{
  "d_model": 96,
  "norm_eps": 1e-05,
  "qk_norm": false,
  "init_std_up": 0.063,
  "grad_clip": 2.0,
  "doc_mask": true
}
Each number is 128 + 24 x the weight over its row's rms, rounded and kept within 0 to 255. Layers, rows and columns count from 0. Numbers have three digits each. The size before them is the row's rms in percent of the matrix's.

# v: layer 12 attention value, 96x96, rms 0.0903, rows 51-87, columns 0-95
# o: layer 12 attention output (transposed), 96x96, rms 0.0882, rows 51-87, columns 0-95
# q: layer 12 attention query, 96x96, rms 0.101, rows 64-95, columns 0-95
# k: layer 12 attention key, 96x96, rms 0.103, rows 64-95, columns 0-95
v51 108:122134115192145190113133125131138101133143100160139112146122124151186101118164104119111126098144122107095101104126107089114170108114139152153130114130148087155147129119109128123132105175101092107140124109125125147137175151153095149137155113102126090169152095112173116133099128153138131099
o51 106:150150116103128126150109110125112107102139065158145133142116152137146139149152123103135144117113118116129121128114110113150158102122113146165082133128151081107189150084087128134153177116102135114144132109135116142156158124141101116215156135150148122148098091139125122135108155126153086116
v52 104:139134154156120142126131149129151124118151150106153077131131155133129111131175105106116104128084114115098144136158111143115152196104149113111121147137114162108125156120100107122151167101182080127159103141122115110084120129131126166134141142121127144123131140073181117101172115160148127171
o52 097:099148097140148143123060124153146148137126104158179152124181166112151120143149136138157140129136124120131157114095121119129117141124108128107110149147136121119117081146125117117137073111150102107120098146139156104141119095104111149114165099102109146080116133148176147165120081131184137112
v53 111:169097114159132120112137091123140131124126141116162089113121139158125122126101137139098151119132107092165176127169150125099085085105150145123132111125106164134089139098137158137129142136107107146119124105144109158080125152104140127147115093150135138145180086092119169154109136152106185104
o53 115:156112105158145141151107156124123132152133109101124145121108144099150125131155062080128134120139125112144115158146125132084066128138161145206149145139122098101118166101157155167127162138131135122130130179151135123109133135103139113139141095109094133151118119099155178123146134133111161116
v54 106:179134097096142131125117103153139130168111104107151092130114094109104118120114143153124139156133158131172121131106136128151159117167113135140146106060102152113115089127087121131103151112110156138139112113107152149121121159080124132134124125174131118135129157165123151104205105125131162161
o54 116:147105140148108095149094158199162146151174132099134127154104112115126110114109118152152101179094150112159153131116124140141124142136174109137139099110110122084120133156134124135126164138134117157149116142067102102113100142143154093084136112119174142128130148110140121115155146157128169149
v55 114:131131115170140128155183132134088108196120114124128119169137179152124167144149141141130156117103115100113127155106136149125076139126135117109142124065113120139164121114156104138109107145119123143061139153115141115126107088119135103124142102129156160129127113146146106106163162154163150107
o55 104:124082136136134086123126146112103115096120111157106148143076129135125131081176140139153170103176101138151162147116145136122122139124159103157144137131132086163130122179123120101083159112092090138149182129117181139118141142102138112149137161101096153129120120137106121135138147145138140096
v56 105:123094183140119118140120129131124083140107139086156118120132121096112119141103090132154193119152137150086113131160129116093117135132111105103115142137121092131130157163161135136103141101159141130115107100142172106114100103161136123131114112132152129107178087087131152144078182121097131117
o56 098:112131102136128131132135145132154102114112123130138125117148139120121200151139116159135149082152152176087112174137165100109150130148132097118121123110124138174162147122176122164125118107144131112093123133151160143133133103103213152168125109154113129131150120119121158116150074127147123115
v57 101:168152098125130180123115129105130165132090106136149177134118085163164134131152133153138124152108115128145140088201164091136147143143102148142132102131138124128113126147094136131133133121107138151121166136168127158164126113124133157155111116090151148166103130122166163071156134150128131131
o57 108:122158127127126149135148098165087142130149123142112118143073121153130082168132127107158092192108152159194110083125137121160106128113093172127127107123137103153150130099147126110107122109104115160106111146121104139098133136122127098179155108101158123149126107160161122126132131116125155150
v58 108:166148159148110104164136149140137120155134134092129080137125115141132158154121132117150157101189106138140140126159114162052141107150144109124139155186105086135119116099170150176123109141128120123126136145131137149143109137156113169147117138096148107136120102109157132095105098111091116150
o58 099:140146108144119167152170164105123126108142125133068129117127129119145193136130130111112177123132143130128162125132122124117147085125134138124185150129106073106180093137140124164108127112120117140112117136152176131140081088121110147183116108117144130111140160103101118135124124112152135080
v59 093:107113144123145117109081144128098083132127172122133112107117120125109136107141110173114130140134148126104178129113112110067138096113135104126128163178107165113148143109129131173140161178129100140090143145103144143121142120186146116098143153175122115120126112110154172143090140123127117088
o59 108:134119118169136168119086185087173112130109121132098149101134099138156163126132125171131152081155094130122158170131140100081135119149157165145103119126137107098116103106142146163138107124156147122138116152139134140130133089111144130109128138121132066081127130120136143120159101115115083151
v60 105:149107102120093124120122104153125149118122127089152167124116120169125108088120131119130130155055176169117105141097120101121124121098109130137119048144120133140117089139085073108145119107143119147133106075106120139148106111118124097128150155126119126141161168138148120145115148164146131128
o60 104:113143124134138065097103134174167156114121117142144153138082133108137111162144104121175142137135135140137118171104115170142153128144085166132127081115110142145100143116123124140144119117113164163125138122068107090147137152126122083102121133149099103158151154127181115153151117146141109146
v61 106:118197131120162156110150132145146142108135136144086116149144119153174114145121119110144129109200113156124115113112140150124120126116143127122165090133103086162081112155064191127091136132102114115119134123152101142152146113115144158099105121102125144124100097147137120142152134134165128127
o61 109:151172166104092162135132114147093114115151133136085042164135113153125112141122124103132111152105117163140121131132097135158154115137105147144145124115147144117145141164080170100136163135126100099131132090165156115136126156122117147182103136163138119127133093138151125126101135124158163113
v62 104:110133130148118112127095149110143137071116133145141129168128162139129124146109096095161115092163134118091059160119132117094156165150120146136107119106151154154152151154122125135201104097105141138100098094150132128122121121125089131148162146139121098102149141109097095119112139125107089146
o62 103:126135094138127147154148096130124125109100104135178157163166127171139126183112125104109110122168142159105138145112123146134124133084109143081114120156112142150149114137092135124142074108124129127084117069110115113157152158110133148144108126136147198081141154111105132138135145134128139100
v63 104:128158130157142143106120115145144108117141082118177147151104122106132132139136111137129108149132123137154098136128148116153144164106168138128173129095154131121152124142117160102113151129087134101110143173147207159100175123109105113147160122105130104131131100167112097173152109185126145124
o63 119:142075195148114100133130136165138093162135116117147100146089146137107081118169131126124109126101130105124120121165123114155135137091138132117108142157133116085128151136097153109104150145108174126125109146095094142137172131105134141153131133116165187142145121150113175112102136101161129104
q64 086:147163094095127148137090116105131125111176152105144149127106113164101091109150133117144124121142144107122123118129088145132149116125117084126109065111101117109109149123135147134112129087081119113156176157147164113131121128130148184106141133147130076129112132101121177167161150116086136147
k64 093:123112151126135118121152158159133146116121177149098129116134082148155097125166108131175104139139118088106159093143121156116151132151156103139100088137137061094123098117167154132154167131096126160143107112131122142130136139111174168105120170125109136098131134110131129143150146136088087151
q65 086:167114102115160153147131111114118117136073083088140102117139169131104157120181153127140099122147157141101093157148129148105100149159113184133106148153122148143128151130103108153126090155180124088115119062139156109137117147131109149115139105120149134132118125132125133119150104151116090153
k65 075:176125128117108167110118167123129114169122101138154115128117143132138153157075108105106116130108127133124148119171179110131112102080097132119134112109189176160099081179132134123133140118151128108113105150124117122105108135154139142151114137053120107150166114145127124101153143138135123138
q66 084:146135130094131124120107127128116155104191147150134140137102087142158082109127110112149154145129121147127132107125091131148178098118117086144134113127118092121081107123127147080125130130084107157128152172128114151112139157098117132141126162188120078143086134101159105140127158165103136132
k66 092:158086140083136093128120182136153114126150098113108131131159108141157130140120121119177103124131110107136116161151127191128178122139122095143108127129109076108147103106149150123123114113133104170133123134128111143147152110114163138142134153125077135120162127080134131151154150121106113199
q67 093:129109124123175159154135114118130131161099087081147145128141143104093180159121169101101100119155162128122124119073144174093097119118093168143160121138113139136104127125125092148122086128201143109113141108118116094121112109139119115116148119110130122122131130124106160122133075132120150149
k67 081:117145108137151102151097103122138150115124127124122111116136150093122163163094162125050150128112118158154113123117175118139078157114071145122150164114146164131137156143128108141143110115148116086133106125090117114109146116157117098128135096136139120137124102136132165096105068119169130095
q68 082:175152153079106131146118128107115132129163144123125114164144096139140076151143117140147187143142131147105093101147084114118149112171125083097148101110127106125105126101070138122137111159091120150132152171121091117144126118136129116169133157146129104136093132145145137107166130179124130135
k68 123:129124128119104086114098139164150198109145152143108147107119112125132161162130161123121164122147113136103136160108143157140141207090145099102149150139123112088078162099125129139170124084150121112125113149105156147155151131159131133106111123115154148126155124126144132121130092096131099153
q69 119:136118113089148143153110136131133152157106079071135146147153131122086157164138140105103143119135153128096099126088135135102107147095083130135167098127107151126124097125141112168162091125165158102110125117124108096147115092150117103139146098110108106131124135155125165113134082167140171156
k69 074:101122094119160114120116129142096212145120135155095133113096149092095153150147144125088124132151121120139108116095159113091154188137128128082157113152109146147082136150134118144139125138170152095144133128100128118129151121151124103103122125152157118112089135142146164132121113171152109163
q70 106:156167097106123163149113131155155123163128159097151147158157122112108129136107145097145165165098133156099085152126138093174115108136116127123134108109141157124123118091122142155129103154126134099092119155104092107173102138150143097173160090155094103164113148138135132114127110166147131097
k70 153:113116124114124094124105140196158202132121201134120155109120125099133148179137150152109153134135117150115121150094141134139146186117130122102164122156120132090098141104126124157152104102168134097131116143086154122182139097150161119132115120117129130136148135126145141127128100127147125116
q71 143:127123090087134135159122122139130140145110091065135121151157144094108146168155134134070138140134172123107089131115141132123101146109098119135157102098112136124103079139155105173145092154176152116102127118125115108146121100126117104145156111142137093151115123163142122131159089172145159141
k71 067:096130104106139113122088141185139200103119173126137128106124139118121131174160149152107162098159094117102115132132108088112149175119139108134176107150120113115142114090123117190141103090148121099136118157108123138156137122124157132109116107125160123161129128106147145127156107102154141147
q72 091:129143109138148125123105120171135137111168175146125147154115081135187141124128128125133159150151133144091137169127076066145139132108093065116140126084123127126118126119144152111166140135090110140119097169103106121140103125105109129140145104152145119176122124119166096112108148146133155104
k72 088:144114143143097106142102170168128121099147153128132143110114114139158117097163116140171122101127108080108151124135099122130142147135147104141153136127071093107163140117147163137167127104125135164148117092163153137154191120092147154086096155116109127114128115075127119160145156124110127153
q73 082:126108177099138118115109127112101141130155115100108112130104099130147112125178152182108124132128113098161134081138104144090164135111145130157148112114116113142151117135125124130116131111097158163173138085142140131105167100093132133103107179129130117116119082157192110126137098111131152172
k73 090:139132113108135193134157090069117064156107065124142116147163161122130133109093126112090110146105156152152110121122152113128108070119113151134117103104144136163125097128134121108116124137104114111102144123133094105099121147134094102164162096158123100150117122141128113137137129165141144127
q74 085:141178095096141148193130127100105112146141101114122104145163126124085080131124059141124155099125167126090133127117125151131097077132105111111103164141127134130141124126127104172108120138133129142111119103138152158122111167097097115160130145157130132127109139132085123140099114177094138123
k74 090:111151114137144071117095109137091171144162144151112114122091128142090127117121163125145121142127075120124105167117121109138127104153138088133124128112141124162076099108151122151109156161128096126129148134126160094108136135134125118122167115161134189150119110159135159118117088140180170101
q75 093:161131122144109140110121139117154129132102170147141188067089171099133157112133150091127100138135108122095148173141145130115101137131156147154096180149108121142142139146135157110132163098148119112094117165128154120144133162127158138125121116162103124118139134089129130120109130117141078064
k75 093:094136160153104130119138184117184156085106123073139174143125125148128129108103148161135147094156101110103152136122163118128130135117124164126110125126122118144162134139094124102095149100137126117119110116130139111165123121089125130099103166107109091134114091149088119118081095098079134107
q76 093:164159098100073126174143181152112121112149138120138127170137143105129078153115091108112146141137172115116104124122142126150116150157116115092125137128086082111096135149085129159120140141152102098122147142127162169146120143115144135118153171166177126145126142161132140134151111133095108118
k76 088:114115098118137119124110178158079169105157142125154164143103096161122124161126135125112117142155146071109110170101094114130125145116137098126107135127128098139112102154136121171089170138116086160170138141129168134116124129115126136099147180101155103108150136135144141122135124107139155184
q77 075:122090160061143147143114124129143096175134144144165150129120091093117162124179079088143145143120104132138101147128089152096123136140086109137094154104067105115155104141157137147101129129148114134142134093110132135150143123107147133101157143128118132136149134105083160128150118108091120136
k77 077:139140126140146118079151090082162131138077109127151123125135148115119106086116118072107107126144129137125099127139109152146100135126096154141125117159103135186124096161117144138106140115134136122124150137146125136102103124141117124073126141154172086159137074116112133095150139091064122146
q78 081:183110126113112135079147147125133165115117133115119128141106113097152113102111105133125105105126174104087094117134182145108158113142115106093140112074104146170092103123131148120174146088134115110154133126144156139135092098124171176125109121148140125149091157116097126118143129124124151170
k78 082:197185132106140156087131140122133143095119122147133128121146119097134133148114118104116114154114194138088088129170143106140152120098130109090106146112124142127094134154139135110123113099116130151109161124118107081150131175097094156122126153122101143139145176093126133117117138104179144119
q79 092:126154119123128144121115137107108144129141162150108113179136107127123133108103172109126126090138112156134109128127124143146201116120099092132137124107199131146085080084122172104080113135094104133134155138112118139131084108105112101123143117139116126152110169127134131083142105142121126175
k79 087:166132081123115088109126119181153108103144134205117103115123108085137103137122083131116106136087123138122155103118138192154155130138112081115130160113140111119113106157137173124131108098126130147110137120116143156140148122146143139096117112137127131133161172089168124136092132159136123147
q80 088:118100132157095104125111107108128122121131107118108092095103148144165146163137157163085109138140107053103146132146143115114103173101144157137118138132163087147144140147132085146142137107147164123145104126155153107115140080085107128118142134132173132103155138089143134106135106107150134170
k80 085:096140115152147166153144096093102056154099081102127085156120177137106158125121116139133112139101141145123105138163131099132105100138136163137098086093118143155145133141114091102115135140143117095144148146112124093114133145103066156155130137129105135111122123160104123125090115165142138136
q81 085:133143130141131100149102146187155127167176147086120129148119081138149123101137150147141159145125144161122148184124070109165133162124139078077126126097135128120082121094114141119110141153075114170128113155128119113143141104107108102121133128141123121142140124125179112120114154126117130102
k81 088:160085129088110091151109173176152100125152161127139149127123112105131130130170145130151137129129172131121179119083080114148123124137142104143142133153099112114144116127137163156170124150103141149141128117144120147166192109122166129090146151111148093132155120098137115143146166125097116150
q82 092:096098126102125107103123124119103156122128125106105153122117118147139117215119141130086140155139149102127099128129095151134110181107108147137159086134102106160179111142158134169137128128123133106138124099137112120128162118084110170143119141154182103127147091130150133126151094127141143171
k82 089:158110127120140136139170149138100105146157098107101157152147158140122146161112089114105155129128147137135091133121087121106139087130110157167089104095104108148131147120165096168111073094118111107149144096141131100105114157124134144170115139175147115081132136118136130170134145151157123164
q83 086:103123165137167120141141091122107144138127110084105105177127142125139132150121131180079109106135157120138109119110162141134145108128119157079152116097098106149134117105139129174095143127144124134116148103155158163118116075122125153127088137118177126132117149158162129134148057123147160117
k83 080:172164096141145172134164105151078062130160105156139138134171160125095131152114112135080143164110162127116140102140129118118108073102120131130112155109158135149109125153128110135086136122098127139126161123130119105120117134134108129180132117155151188107104127132153120133145112145143149102
q84 086:140107138114164147173117075079109121139108093124142161144123147137104160154141132139129107102120172098168107114149149108111110123121114143114105140075127148145159121153145085124118120142169167131158149107149145113109108108181124140096121114100156109124126081123119163146167095147147145154
k84 086:118182097141136162123153065093101117159119099134145102114141128149110108169117116122114117123115144147149103138170157124115107100132111155117113104117154155138119145157139109095125108151142150132131157170139152105101103157153059106109116118148134138148068127145116157096137115144156135085
q85 089:119145152149165110104102089114136106133148124141108133146120117146165154124147108117157109115121104131140095121050130119135123127135077130088124102112170131130123145131135136135117128152093177122131199127131122109136096077167109144115143122079166128125143169155127140146121105110119169160
k85 082:121136095126160133119116025151118107140092162171118127088150120108105142139145102134122116125123132174119113098138133129142107193126125104136095100155130153135112100175139157112122126125112164132147183158138149151107144119154130159120116100141147159117137149126144099145142137129110125100
q86 084:151108130140119104163104143135108144133119134138151168184126149105141112118156141125076110135126144131141098110110105140122111146093160096151138112108133141136134118126130077159155145112149159146150180127139123081117125104052134109090122103130094121132167100127104137140173144112151115180
k86 084:147136123121135160142167126106101105170116087157160110140131155096114130138120085144103105136073148170146103126134133119125106116156165177144102121144151132140109173110130151140164129113115114140168157151118126089087128153140115089101154136114074086147128122132121112125134169088104113138
q87 091:160154148132091122077143145155131160141144182186106149114117144101153140134121137147117143166118100132114118163118150153169126160147139113113140154166159100117094158104104167135123174151130101141135136150105141154142167140155173106138140112127170144133103138140168132114108112090128104110
k87 087:112103136103116121122113179179152174078130162126125172175106098113153131170136144159149142104145152116115125117071132134138127128110131116115122132130102101127140139147075130163108155112114144146143113083122139146140148096098155146141093146111144149088139117110125104148147131101093096169
q88 086:148187140107102159156120174141129144131141154139149132157159130107124087108082084083146146116094129142092113119156141134130119086134163125166156088181117108132139145141105144110086103138082133136113141171114163141149113138110149113154160151139148124118156145152162111123130141149128121117
k88 086:099097124102141080122102194169118203097138162122108151108108108143127129133151132144140127120155101124147168149085121149105168150121169093136113105148115089110120109112139131132122169111142138152166134109111146164138137102151154141087130156128135131107153120105161100121120110149127107139
q89 076:077167086180160096162143127122143143112151148138124089136134138153112099145151160148157176120116096148125139146109141137167135077108125087168124117121146167119136119125107158110094097120089093154129098126151129155105135167117099138139136119135088124142094124139125083103141115125126151117
k89 075:131104118117114068120123113168136144117156163145135090145129163109120140139173132158171066121140090124127173136123126158136154122135136098139162176125078109093144125128143158140158118120124101120139142125138140164135174124127153118183131081116145133134116124124159118139100087138140168120
q90 078:119083166044119139108117127101108154189094164159168134133102130113155153136167146147120134142118106148130137149102131151139124135099159112122112154127129171119154140121132101141151137113127119124157124128127095092107127151135164144101168123113142120121153123145126150124182147102082094153
k90 079:120133146107125151070182137052144116158103110097170097158112141115138131123113097103108113110098156185120134107119184139133127118104144140090124109132133151178128142141114123135133131127133134125102135161148093110096143143129135124093123133137151106148105102128117113131159118115068093129
q91 088:125125148136094129162099145119127161157106140139129150145104142165118098118066129148152110125153135118128116163161159125156123134098171146130124122138152160177123134118122138114104157121125128120135140163152074093131118070133128136126122138087105140122130164133147132061143112124145051132
k91 081:131120119112111136149137146125163067136133117129145157146139125163108113138123092114135080148145162163142191145130153139091140086078152109111092166143127149108090123131119142122092147125153090101120133152130112124176142150155116143111167151154097140098077153129126106142124104127141096126
q92 086:103132114125117128127167147134123133127187160136095144141118132121119094120142146154154178140119150130140158115142108142155130138136131062094138112110116154105065163113125118127163143129116144138134130160102109132089132154182174106131161146115175107113101135156131101106196122137137128130
k92 083:141083098110159110132126155166108159125111162101133150160123092128136122150142158132148089117131220141112137136119158112148128115106164117107128135120120113091098133131145109146179106163118132142093133079109113150116165127158149104130115114111160102118118116100143131125162131140123113185
q93 084:144097108120096115130121123119130133147090088133112110118115116132107128151097145156064118153125081153152143129072138152148094140126137133064100107145140130133141144111139106159150125140125161132124176110176124133081110127146088142130076136153076152144111081102135134128136119153113130115
k93 084:104138155116131128176131083099118099162144106139154129173134117114122153181100125132105165131090110123121123098117123120113105087123104106101129152108121155156130150126133150155144091156082088111136130163118117100109102111146141083152143131118089196143120106141124161144143111109151161113
q94 081:132164126166086140119135114126142162107155180130109136148124149122125083105102125125138124126101117151110100143119082100184132150114113101156143090140172136139103132133134119135140102102075111121150160169128129151135113132090124111152135132163175148157164148146160092165146160128165137115
k94 083:116093117087138074137120185197118154126148168122128154150125102155141131147152121170122098106121114158128153143127085134122160170102145101156111111126106114083118121142140124140170132094142122145167123112114120126151148118133160146142125143113105166130177145085162108141118149128117141152
q95 089:124130106127110128116127113136138111185126122106163198113120137109135166134149164105133113131108075137147167148133099130153093153116164151130087154133151121125176117112110136127128159131122140136158108117127117159128143098178152112131111090067089152143113099099126136130148081117103103118
k95 081:101142156162137129121141110107179100157126139107155145148138124116134103143153126101122108107113117106139147098133124140147155076149155161106118098154131149149163130154097148125075136153116159100137142143176134162132090106139140068092078121115128149149097134153122148123140114066108119140
v64 093:115108146170111151161135129143140128158121122060135108137175132145153107160088112114127138117137143099157194147127143134161150090137121181145144130123124112134141117136148095117096128150130130121152085120084111121127142122110146126146196130152132148150165096095132156121141117097120090106
o64 087:085122125162141114152143119149119143102129174142170134113114096121151105177121142149155144135134121122136153130140127129146114124071167127089152155156133094147136149140101123116129122118156101124120111133078120137102162085134141124168117080138124162127153142116126086085117082106134084077
v65 093:142147115123134128166150169122108147105144115096148121171120090152113104088109145088120152102096129126129101173153132083139170134114147132140135095129170109151123124125128118129160083152126145129114137153149090114102181132097142104139135113133149123144141146139128128065124060111144093104
o65 085:094145143139110108140102150111075143091120111131129153147138099096134127120119148102144111129122101145144152114110166081098109084101156072142101130152113116103137126172123120087155086110131159125105171160153113090118129114108113145154142108118115119155125155074105151132138159163131096147
v66 095:170133113141133132103147114101114102084122124118125133147138147103103138135105100124111133116116129101123131186107171117099139100101156113098113084130155147143126083136151107129161110083117125097136150088140140126120138144163128080151076159156144142123108106162141105081113117162190136112
o66 097:119134173122075096151105133084138116103151143173109161132172129144132100116096119120129123089128164149157089127115145147166151127177167107149134116085157128104122126129097119126135111104156144116146164125134151105136145123134079103155133097105116110071132106139131153098148150122133158156
v67 095:135110120057139126106141142137140122112111095121088070155151118150131112097152149105107135121130114158151120129107086130104105142154092168149146146155091158113165113092178157133127126133143126131116122128135078136090131136126125113108159123125115143142126120140132107196138126114117085182
o67 087:168091165134137139129124139115130140111102091138136124129155142096147136137102125159136082121140088188115136099162092116105102131126157166123109161148152125145162116117138154103120140146109112115090086167110082141172123157158133093113113110107116143133090119100131103152089137171145102138
v68 092:170170158164081110108138108137138160120124103113089123120128122139115126149145131140117180134130104082124111092163094157176071135114168138107098118101105149109141096125121159126164138130104130117122103148110126118132139139154120090136119105167134115135143142158179158121159138143171136096
o68 095:115125161125085099135106109125136123136104147104135130091081147133149172147109161151112151126176106105154105140110099133183086181133117139109108117150106131137142118131147114156174135118128190137107101130113095114140117112163110104153133133112115116103134102138143129120149169152142085075
v69 098:126145123132139150118069140148160128133157169141148102110088137132100135074169119102107106150101147146127150173139138117133124143148132154098106164107151148128137131133157136098130132092134180156124130125129122106138195158141135168069105106120116109130090147103121136133103132091133091148
o69 097:107136073128135171130145124124161110126113136128159141117139141117083157082143134053161095134137139131123136156112138125074149120148089109121102159118135106137129122158162112108118127093155155137137111141145155145114160131131164178088121093109114145170101114120085132127142151108112092135
v70 097:115078189129145156079104101086113119179107086144155127093120132111149132149139116103130122134111098157157145153088106102107132131126132146146100126121124144131141118127202125146125111114097133172137116122155096104094129135172130131107156117138143137113117099133181154147106103154135134133
o70 089:143163169126147132130096192092153113125090176127159143105164120133105130116143122122136108110098105162115123136117124124151145105133137136151144116131206156119126142099117120150117094129136104116091156108140097141127124129150140093125124125157125127039143150152145133132097146138172122143
v71 099:147141129147091131104122145119125107115133149133148148140092123112094107114136149159126149123167135116101138100146150170109098161063125117111105170150142149165137153186118139093103119109148132154141132118106074055141140118110108115115130137135105108125151114115135176120107165084107116148
o71 101:159147098115170160129153107099130124157131123090135150194132122119083129111160112119155149146146138117135131099124139141107127109122102100186163147104062141146122090159141162130135114097145154169151112109136149119127159132149147118128121163135103094143160129164110152093116122101124093123
v72 092:120093118138118108149106091127099142131102150164130172139110081131129127140157123147113121107178134162094143084154169120151112161142112098150144104141156130098103156170112102124114128119129099138160165062131140134138126155137109131088137120117125141097128145075089107114152100133141132170
o72 084:102121135152165136114137108073111120137140060126119107147104097092164141098119099117124136131091139103122116113121116121102112126105077104155158104102127125138122142141148097140106105097110092153121117098129133144108116143123130126059171128117165109150154136172111143129135107118130197138
v73 103:130120164166157148129139124129116132169148128080160127145089120125135137119184146141109138157088093107104108116139169104120077129073143089167138128134141105144153182146094152110115111116114176165114110163139098131155128152138121103151144104127101162135122110114133151154138120127093126119
o73 092:118154142138159145109128147081128131181134141090151165141089162133102125117118091083141122150123109092102149140136121114108106125070108113206083125133091132149095140144111142146141116116105091164110103110136130123133135141109161134127131148162093148138153125150169110116099133114135141101
v74 116:140126147104135144146123164121126114155157151112171124165166115104118110143125104112093157120129130161089138086136093146072104109074143053099137109109145155141153152164126127149112099162130143147106132153145104130136139117138137128153128147127177117110150100129131133185162119119121109148
o74 100:148133128135150140101137127102125142117161118080131134149148097089091096130139103130113115117131165138112116154124089158095175086090129146176158098119109138112148131139133146162112104120125090146140160107122129139139138114133150105166136211133102134152106100166140170139125079130144131127
v75 105:152144125098113142109147117149153133124114115116139108103115167153131157087130176094125140150135137096137167128129111134166102150187114194186128140132085109121157148122105132118162152134130104116116121147097123153121137103082100114135118125096127090138131095129137127102113148064114101148
o75 106:131115123116105134133153130171129152145102122141143125075078125152164164127084161105126135169156111113109161128143155137135098158152150168116108149158077103122140125158141146124148152120129129107065095161111151145139127146134132137136136088127132116157097120116135112114098147137074094084
v76 084:156137095116100115097110146126129142101098104094142098122143132140107128115116158095135137142114097147177101111129136152158141123163144169111141160111114131124131103126132102137155151160111072088061120128107124113131115107125135100173116100126127045140085131118135129121102115116133141172
o76 083:136090133115078099097167148163125119132126109143121122095128121138161136105107151126153121113133105140148152124132148112153136134165158172092125142172094135135135152117160144118140192107088150112085137172097080098151127122129102086172152121118148116126102163104132112122149140143113092144
v77 101:121101153143121100144124090118130138101120129167113160096146130124147109165138110157136102120114158121118133126134131113127122110141103126139138106127158149135151091097125142128158153128125142094156175105147157190141138132203128084142104125117164113122157111106122091068193126156148121136
o77 103:100083174137088086137117107130141123108143107162119143102129181164153115151136140107085116140145116117140131152116137142176144167122114128099153122100164126097123134099132103133130126148118128110146157113153153163097127108164118112182152117118198125131112098128147122101165102120151162117
v78 086:104137168192142146148139120137113171136114100107133143099145133133120147122158136108083153117156133093113102116164129159099085119130126119149124153137093116141144144146109115125054145081159122131143117136124115135159110082081084135141116130132157142124092164164131169143138115154141117138
o78 080:119106135165158159150124107096111139141133146110112105099149147127088121120130127116112168142154135114094085124169120117107116091112106099184133126088060152128127109131129129182121148118130074091137106128103093112127151123132117131088114144181097112101148100133120127111137142124129123083
v79 100:158100168076170096108093142100079138093133115112142119120110147129088149158169146124157158158122153143116132128163138140118085142151130085196148114119094137138115130147111152121162126092137146104135136126135082116147110121103117135117150120130120098113142129124111126135123093129101065142
o79 098:141099153110130154112088125086116146103135091150193153121096171136089101135142111113137118146147113142117114148160128120120112125152118138214148108128092113135115118108182113117177115101120111100115150116147142132143115165122151131126154157104158108130123175169138132123128107126134137164
v80 093:137112166116067135124134148159153133163129096116127155101141141134131123134164144139113094156125131086137104181103159092151145146129127146088124139134117151117133124133127106128139174122112112117180101124149133130148165146170131048089140141170154134134150102128163141101133148100130118100
o80 103:108116135109079120124117138148120156151118142147136165091102155149150144158143158105115107135144111095159154160121113129161115165140145127063121148119115098118153152143103107146181163133162145131162102100161115143108173104157131123134093086110145153116095118106154124106133147118132087091
v81 101:146123150126038078098130143129145158148119111144104127085132134157136093157159110159134110126131109124135149129124138141141143162161132131095131132151114123116099177127092146109153174131145118121165118109149156111157121098131107081132090149142163150111116129126175093098127172136128143125
o81 099:132082134099076103113118123153130134158107102109114148111119152163145151195167158143116130148128103099140127139119128125171142182145108135088133133139096107125124112100140112159158169141147154118146105101146140120120134090151146139112082121114160135063115100119145135087149112148116125107
v82 098:161142138132118124147126087120130117160142090105143062094096133136151158147133108132119140142112114081113090129139127173112066144164103115142104160153108082091131169128116147137141100118155089125140093181139105137122102128139114126134135153167121129122150130136131167140127130083121091139
o82 096:134126142090153135124085145131139128145099112120142103119133141121090144170108117117120167144155109074132099089161106164092066140114127091163122143144098060134121086156111112149131092172142102130095094130125131133131167125105141122135139149148110098097104142122148118127113144143095126140
v83 092:107098115153106139101122179138120156129109118161147090127181147122086061119115128193135136102130103101149154137107138162136152111149142130163161139131135159141155092136178120125127154133161139113107133115115134087150100134134155126133170128087148144135152124127111119114080125152119133157
o83 100:119093116142142164130147106167131150136159089115118180138171120117117091120150109177166133135096125154108117112147113113148159121192148115095145151159121160134124107067138124109148124116147127106154129108127149141115132094149134133168104127133180097127135115125087098096143111112168109123
v84 097:116118105058161164101120138128127145159094137109127150170140143125148142094106142116118165140114086101112133121091157119083150112135178110131127108090095104130149166155130091151144114120103105100096107116122160115131140134092141108121125156139138087124132099146112118161070139125103150112
o84 096:147159112128119101085141158143095157153134110133104126139098125114128111082060116126149118109108181134117130124136147176117142102160198169136097098149143152126149154143105134153149129095162102094089092105098115129159136170108121128114111132119130117117137138145161137140101124116140146147
v85 100:128130120158126111128189185119127131104097117132142111141156075126140106140126083137128097075114096103157125099133100145132190129157159146111122109142088114104104069140138095142140111120137119117154146119114142132129120117139144123113166175119150133093123099132131121127142073092138097123
o85 094:130122133129107100141118139142091135109132100123155127121133087077130105167107144212118167112131145154124130072128133117080111131140136110101127110137158124116122136140120120104141088115158150121128138123115102093096139068115088125136152121150133143089133100090144099148188135143154137125
v86 099:117098143139079183144149112128110168112126117135147151150142081137109108144129141156115157105153149132131132135152157096158106110144133142182173101126157142117159082165125127132129129109130121096119155102159117171112132091166110108144127095113166147146128109158143123080146139150162115163
o86 091:075094190178115148135138084100107167121148109144105124090134112109165133116082120106107142140119075125117114137140144090179137116146105135125121143134121144107124160144092138089141117117100112100113142110142119157106139115162118088153136129119158118146117111157123151076151132131157149107
v87 109:153163106123111183117126130157121122138161142084169155169097114125175135144139143141163125143121136104149178118118139094142125122132103090128124124125164122130093146154080104117088152112125159119141099131149139118167101101104116163132122132095150143151133123095137138128113075123164128071
o87 104:100160110162131198124134107141103133132153172119159143113072095144150145162136122093121112179118177090167129163119116090132154130143115131124094167146089107133118156169109146108114163116137122143126130114133153130131165122079120153110138138120151126130148119123147123165120093119128128097